python train.py --num_hidden_layers=8 --norm_eps=1e-05 --positions="rope" --qk_norm=false --bias="none" --init="normal" --init_std_down=0.0 --optimizer="muon" --lr_mult_qkv=0.5 --lr_head=0.00481 --schedule="wsd" --final_lr_fraction=0.0 --batch_tokens=16384 --max_steps=8545 --dataset="wikipedia_en"
Each number is 128 + 32 x the weight over its row's rms, rounded and kept within 0 to 255. Layers, rows and columns count from 0. Numbers have three digits each. The size before them is the row's rms in percent of the matrix's.

# layer 4 MLP up, 320x160, rms 0.164, rows 17-57, columns 0-159
092:137152144109136096138175146079156078107150159132121094078170127149120119131067081137147122110105162099153092121140144139127102113139093126085162135096155138117103163097126178116134131124152123171069132142112066164152136088172100169140219127121139144100099039137118099175133136124080076198149172106169133124115168109096155120102119135128155119133108102157119131152142134147132091113140120138089100102179149130143056102133118112213184177162149114005102160148126097163141129158215105
102:117144108065109130149121124151069111163155098188135095145117105126130197092105110139076123082168163106093123083139095143112139113122107056125152159135114156154131114157104094106141167104115114104154155066079182182161115083081112140047158108175169139113110150193135211147116127131082108129109078129144149122163160162104191188161108114116150172129144174081114164086116120144129116138141120132124093123189079087105080130080077156110148109175129143128150141072127124163141140174049138
104:164072101184120164170150141092233101123164138134128073099138129163124124156108148119102147177101153157123120117118125101142105102145143142068098150095113137149132178137108147138127182080077092127089102094085132144118167148099145101058152092135111136136135159163113121143127144130180144115075120100153113117113166122159091084120181095107147095163142081146119129101088115195171140147102215130173102113125124130109144125106128209112160155108170121046125178096118158121038201110146095
091:139120150104140146158147123103116119121142146126130056141149144141123133167119153058132135156107171136123126095095126146176171123118078162158102187155189155086147133134093083091127077107150155211089077115169179140159075149159137135087152105108098120102166136178127183097113080165128141102122140109162098134144125168135179162141148097128168113200146085119126056060110095059084143111162136132174112112092080184123112117128100078088169097142164136132105089100094135110108136185182067
115:124162149093186126106161121161096121184130084167105105144102077159100125123116176108086139161155143163131133144100119131106173123095157138166110046094061123084095084150185171171195093135103183145143142130078171136138172176150143084141121168118123109071099196173162130134134138140160185101182132136132078146108170173114143164154080110086137123132065085097089114128146109079088118084137161122144106087119136105109157161170112152099123112110102090145177050154116171121170146155130108
105:108139085140127141144171126119188089115133125160136091151137115094121159117117140140111108161092149074154181094170107119099153168101160153101158113139117205144107214126183191158140137144132093088096181115145129151126115163113055164151103096148103201061118150103143118131159147172170155137061129172116117179105133096065144159147077110131143071109103154126107141124141152113089070135077123116152168144121110110121097101052175105097105114113134119151130111087142199115180201095086127
101:090123132173146112094140137123129147107169123208139145135103105148112121126157088105141182086141096065103166104132123083133101110150174156069140181110179111071121203079092146108135149129116116083130141174066121126166116122105160160142178118142116198167157176107095103102101125152187058107100113143092152101139102143112174114146172192094198169135106111122057089119143144166152100113081095085187145139106122158128183102160110095149125132129123129159121133144098139088112056161114179
096:149123105102169172132125169116146099152179141104156119114125074070128152120150150100124098126190090092087122040094084163160134174104140106116113130143136096158077041152122174061107142060135093128134079097105142150124160161104147112074120109116121123191072137166118069165141140132143171120119122123160092089140153121165109101092178172130119120148175146181102146105158100162102192151137114166151121086133096092196207138162115096136100089142129148174099138078127156162119164090118157
090:148048123158162087112112120095123170152093120138121134112103120177120098137135107144122153113067088144174146145123098122151173202089141148152061146086116167106132119181148118126152137141088147139146172107076110196090102149177125100070118147125124132124115170121072121149089107164156131180131136098105151120164111054048140127101120083111139162097097151070121128145145122161196096165164184121121150162148176083203149072057091138131141111151106190111068160124113103134161119125156112
101:136132169185146084169148134121080146127190112152175170104123164114149099177097133195150103135177144112131124088128147191157114115159134141101132148115109096141149055074108129159185106157119094046162140134119153127160136161143164102156111123092112123108117160142138097146115120145128133128140115123134106117135086129065125094148093094125129110102106091153138076155227099072057131139133073164154167118112107099091167160179124080095163151087151112156195159212130098115180058125123145
100:082151132086127138159086127148169130156128109137097142195129126116216099082101111094062192070111155135064142139161144149195082134144150087149189110156137140106129100100177124117108174138139095169107128148097135144179154190106079159169129092149129106122113124115175138060063149155165097184157125126125106096089090144095080118101112143125095120139107167143112141106106136150122176092110168110152108193123156150111125117202052108113102129131137154149082165091109169161096109069109109
107:128156140195172109124155134156154131167130124111086142076179173095131116122161151072130113099141146142119098134149088120138084120134144141081163195137135144068098108126131116115139123173166123128127111119147074128133127064134139145122182087058131113135160161094081123102117155059097125106185130139138126112111078062121148097041094118098149172173075193090125161040136180139143142146153148134077112164118138136168096149082148083149184132137200122112141150089160162188119110126179113
100:064114130114187100132177152146136128126071145143128076129175101146131142164141152170109076083079085117157063074061114123132145077154135118102184126081169081166135155101129173148169107160124112146224124136128158125112183142094147087136153103155127136119182111170153077120108169102191146116131091133075162127139093145105096118125151116086126143068155186069138103087192092187176134099147167150139121133084120095122152152150184086150122124118117156145093137178164133109101138129162132
113:125146160141095114122133127070197174182120095137077139105102131120093059082115085122082122167111081120137166152119140152091121138120131142158091074167113196153146111080133125140158143128155144119149094092141129102073098147147124086105115162129126123132088176140128072132022151133087170071129134076129166132146095130152181148107136116103178112164152093139110205111054128130125121143108123129131126146115146133111095109136123180102107175088132142115162151166241169091141143207156123
104:095156156101182151117156131115154153191094148132112091089117174104151135056179063091085136155156121102118088122178184136153094159076076125134104120181145123126090155173124176125161158150173064129111157114108126148140143169088069101198114105128096113169131142155175074138152120144129117191145051149116114087107141113103123124108139097142127105130166147096150071096125148140095168131162094112142090080118145099172126135117132094145121142105127185123144171111142107154128090157178011
099:152126088100146120112091121107112169084138165137116140132120146079176111151170177108191108136160144092149191161122095122114108120093049114196091112140127144148097187086110138162122067118141153133161134140155164122150127115099077124142082106138117170157088196105104138072112149186077106111117142148156100168087110118125160168124118188148136170167120132189156193135163126123105183086097176097159059122127147127166139073108158129136084122133119132172088091100176082083159102076110072
108:065163112098144146180080115120123122099126106141139167119085164138083133160135157138143190167087116115146160146094111161107081129153166156129134153136141086114157156127136149095128130157173045131112102124089104071094155085094158158148148114133156154144212105154096151139154074077137109097075200118150111145080123161161144145183106129149146102114084129132138127155151096128137078058203072106153156051135067147093090152129113161152085111118085193141116096172162125103111112178110159
103:139174103113135063150109109183146110139157109195141127111150122153136123115120138171155184099164088139119115099095110127151128123127166141158110162164138101078150140116129125151079152102134137108218073130205125080101171079153135103161110124131121173140236103086135158094109116170140172154156092083162050117110089144119128081174098098105171130178058182063122089142129111145114100110113108094130137170145095127103166073159102184128127160124137127100155077107150088137111157135099168
089:078137165167047159126077114138139136138121163153142153151115178072084153114065099109105149189090133154064115136128124135136143109157164123129119143158165210168107178120097084144109142192125098105124119126150115121138092139118094118142142099178191123071113094163160134126095203131154138129097133149126160116140080087069162137101084101079126145146081101209099072093134116170118161116095177175091138129110122117105137097160145101096116176142157132078199127116152122091138142154186082
091:146183128170100167144168139099169058135099140114200127137174089095102173106062114106144157118160116141137116141114137151153149111095107162129134178103118041091045073118109108099178077164204112163084141151128104120147126093178141105144133116138139077060109123187119126137115128118143156103150115129138096168093144132148127176072118165152138122196101131165158118130125127165142125115119165130118096146173118150086100091108197171090150102174140110063100153146058070117139108089126132
098:169164037176134098115121153103106130135115193098173153128146117145163097153163118118139132135082127157121126160116148068103177138121099097147136138121177163101110158091108087144087146092159092205116143136114185120145167134096086201085126009112117091119102117112137097090097057098112149101149214186115078149125130127108126163116090126156141133162100165161143175136131166114130072169117179106133119153139165079113119107132143114098094168143153138096142091122155142142105162123104057
097:140179120167195127135104089101148167151103060127085124116119146086100115187111159078129085158132153120049089096131172121230102149109154136123096089167109121129137103138121088139160083110113100125081082124194138109137117168116169106133137135139116128182099135138105171103153131128116127144154108187160101126125099089141148092107117096084119130149202101049108133144139117139085124091132147089130101168149176239117167157128153194114120120104193112092168133125131155120108164143181122
097:070182108127144122209179171163142110107142140121139065111169113193085163095092136075156089094133156109110098094074104133136121099192190097117180133060055140125101156079128097113088139147178147122123097131113140162118138137137091129182081116114117116171157129149114168164100111119110128190118114143111106172126111092119136113131141124079159136168093115197121097125155140137102122132129126102140063183100188086171137105164059127097142153192103119151128138165137114101130209114099150
101:153135012122115149162138101110132123099118135115162175154099133124128133099151138034088125162101171167093099071149082091194122113110121175137116110122161111154137108113144198126087094161125160124139165133117110130070060150166120107132114194097156137099118149112137091102130155155175133121081127189092094133127120143111157127127104133165136112091179074155098096191140097128118110184144124154140109126111151130158108203100147094148216093146101163101062138113143070132106167172136103
098:141166150142104166158152191125135101162120135153099148128144073098135165138066148102112108116130081097120097107116060142122121153124119151121171092174109089139112120110053181097133159106142074138063088118202140143147110147120199089132141165175110136139128166168166095127087168100058072108132130102142121082107131139134132091162127187126101110095190080176129122129137168130091189118099124168209076127088171184130123133149141141095063152088153126101158129114129138119103142207138126
100:162114165128147117101187149071139096106126119088153095143116160191120153077119154052110148127154099104150114073143136195092149164113144127109132140174109102116158145124180098173137180181096096123153137169094099156116114151095160151071156159160154168170134122185129162130072173135152150152145126143138089065103073135147149159142133129169087163127139144148096102118104033129118141060115082102129125126111127102137127098066147119152117116075074173173129182153061114112057113153105155
104:100122149139093123186139159084166106137167127100107087109156114103101079160103174124156112132109184045071119122101140126157137128122107118104129115140124146160210063142132159061162131157083092137136158142117128217166102144136171098137166172102182128118106173078124135102095128164165093179158071134065093099150117145139182073115128107094151105142152170188132146135141085195110111122147096047112137162128108170129119102176136172120046142102157110116113118141133097126141120150168124
105:081159092116113136073119103112138093157142138119148114076130134105159174127127146125117108192145111114103106125139103128066138175127121159141132147114107104156131169134130131124152113081215136174082115142128111097175182142169115132059081207134136097128133136118097107147149149051078134071117114124143093115133068128075076135144156087155101109164201082102091206159132138158141106109171144080154100139137160174092083120118108130114163131105098166127164125189123193096173171167194099
106:131150092171134114139130133104156029156172164124090114087148126184165162116103148139167149048099171192158105123163121132077137086129088148140170096118114098108127107160159204142075106059115104149166085156075124065153117098154167136084131094119115153139113092163113158138114105147170149133131113098115130111134107137195108127197101141206141113146112146101163116097098146185152112102089163159169114152155112127097107078115104106127090113129088153155147163109104223075138123148108129
097:094097130150162131095137126131143100088123122115113112134150124140195161209105153101132150135112167144181133168153143109070101168115145162182162112112110108136164089147080160190122073110141165157060103097086116078137155077100107170150141103126128228224115156112119085142106149108156130129091171100159129150131099133065111138085184137119104170170151158055097146117098109173144107100145166137101153158089123110154158134094061087138118106085077162142130121106114156115111121177120083
105:144171156125117108141124147144101100186067140118142142089157146129072148193135133160148177121184113145158128158144079193144100170133108173126130142109078104093066111118121117179117097065158124072112120115138068138110134125098150094165101113108147142150130166131118068113139150186139119129073125171138125182131119116153110054085172117076152112147108059108205112188122139085105091113142144094129176068148090168140137108147167117092130143020158156153128091121081130132114119122149168
098:167122155102071123154103140231132088119161156136183076151094103103112158105139152118135127193107125183092110144140117135097124100116107110122101129102063096085147086110155094153106091171107112139180071128132087127094098145164144126102146128116127128141144175137196108138109146094190091135154107112092125076113175136130149107106112137063134175125101128104120095084153101215164149126147140131132127171173217143111154054142172117174106176116132119128159101067169139110103082138193117
101:127120127156137196100107096194166129083113120094133148092121149187101135104089121151126204166159129065132167131112160116160135135110196122100121119159083183156110120072094125155108101126185154142115055098138087101088134160117060065146153166152116166198136129085121117104107120072100121117111131158136099101154110141152148115067125078089100112140182138122155088145123111126111172178123159143153137131135076122152150091092120122104145135110233142146122122142074154092138049129071142
101:095078150117100101124174160165097182123090148141159168111110123133099186143137097145159113134137073100141125114117159109134142167147124128152118136112173093128095127179076053119146130135111132104095109130166148197120090120109151183190104117165193115181165136079116157139197132085110107123120172099104159126205141164166115116110156066163171149113111213144094094146141143154144136059045101106163132095137107140097080121129148097130134100073082181110101084141111107119179156113082120
099:112121167127125088108179072139117065161143152077084117104106117167178083122082115094115112086144096167128120115115125129185139113170113143054159173175144151113139082081136185123134094112139091097095109092121096171153154142136109155104152182165123111102169143113109145132129129125107192175128122124155147099163135137167160099096072150087099148184126097164160074133147055122162165131151158161185181120164167161053109074154114140145127090076139107165093121091149050164129175127141102
092:126145146145136120144093099149072067162157175097184120139142140092138047110166101110200105130149102117160090094198134140113069120100159133087121126147113155103132138135131114105064137136105096146149078138147182135097152148125108125092166076201136119192142068104157093108078140113103109186150121153091107155100110106114147107077193088142162118122132191168112144119111116084115140156083180153171080170126101157122137185120110123179129113183190104123157136143154174144111115062174099
105:147063127095176089109150115117114028065158127115134093187129185132121095077106185091112104101088119077116150164143137138154076126074090093117125106138120167134126152073051168156127116119159145137083154103198144124131128132123103104117112130117122192121121150074101113118090170104152149129111162027140137131159158143157161148171130109104141140132082155140115209160052130140134122162150136170144110166132143153102160152154177164116140079132108170137149169190143135079129155145101143
094:114151135112154154098085107122189099155101047050114101175141146171146072151156113101122102146170134146153192105162132097116081111072117065168106162129130121128156159135094132167087122178110150168070089157123054152068153150133152160130118109136132106078107110116073136196077181147146115156122123138082127143148151135106149146131133150133181163086149137178126136169070183091141149155085135128162101217110151111089134138114119161082121131154105113132159147080075131163086103172126122
095:154099098165116136116140087215101099147154105088117168140116087102174079122159088158106107090143123129136117130107114073114198144107095127128145106124138121105164122209057134137134138160048146163177164116132128128084060122098149134113133119111198111083160075106153126156116095144193147156134140117086174121096100131051159149107067147186142140128136156142078111171091165154184091155101126156104139154121172100128115191155099162133099127167114156158132153088177109073174149133108148
089:088082130107115171129138110167126130121120083074147154135050149134106049109169129147095106152124111142139116116175125063151136082137103135118115127187160110085148156111081156185145157054119143175132156126099116134129163119130135087127126131106105026127139160143118059148124194144148127177158168209057119189109150155150186105151062142123162109131156114138170107123136060124132113108123124112108102184071129135148144133103142107119151120120149149115099105145110188189154133191099098
098:105101098138063138149131124145160093102154165051127060071119084146127155164125192085174109179171089111098147109098140160113109130163149179085112167118102108147115144122136190102084087105180152160085090119152186058124166125123150090140053146115089100143101143167092122150113137161103131129163164163112129138115139156159106124137153108101133129159153101140224108129179093145143178103121169150181139056111129184106140138087120151109065131125072107100139145131138146122075144132179100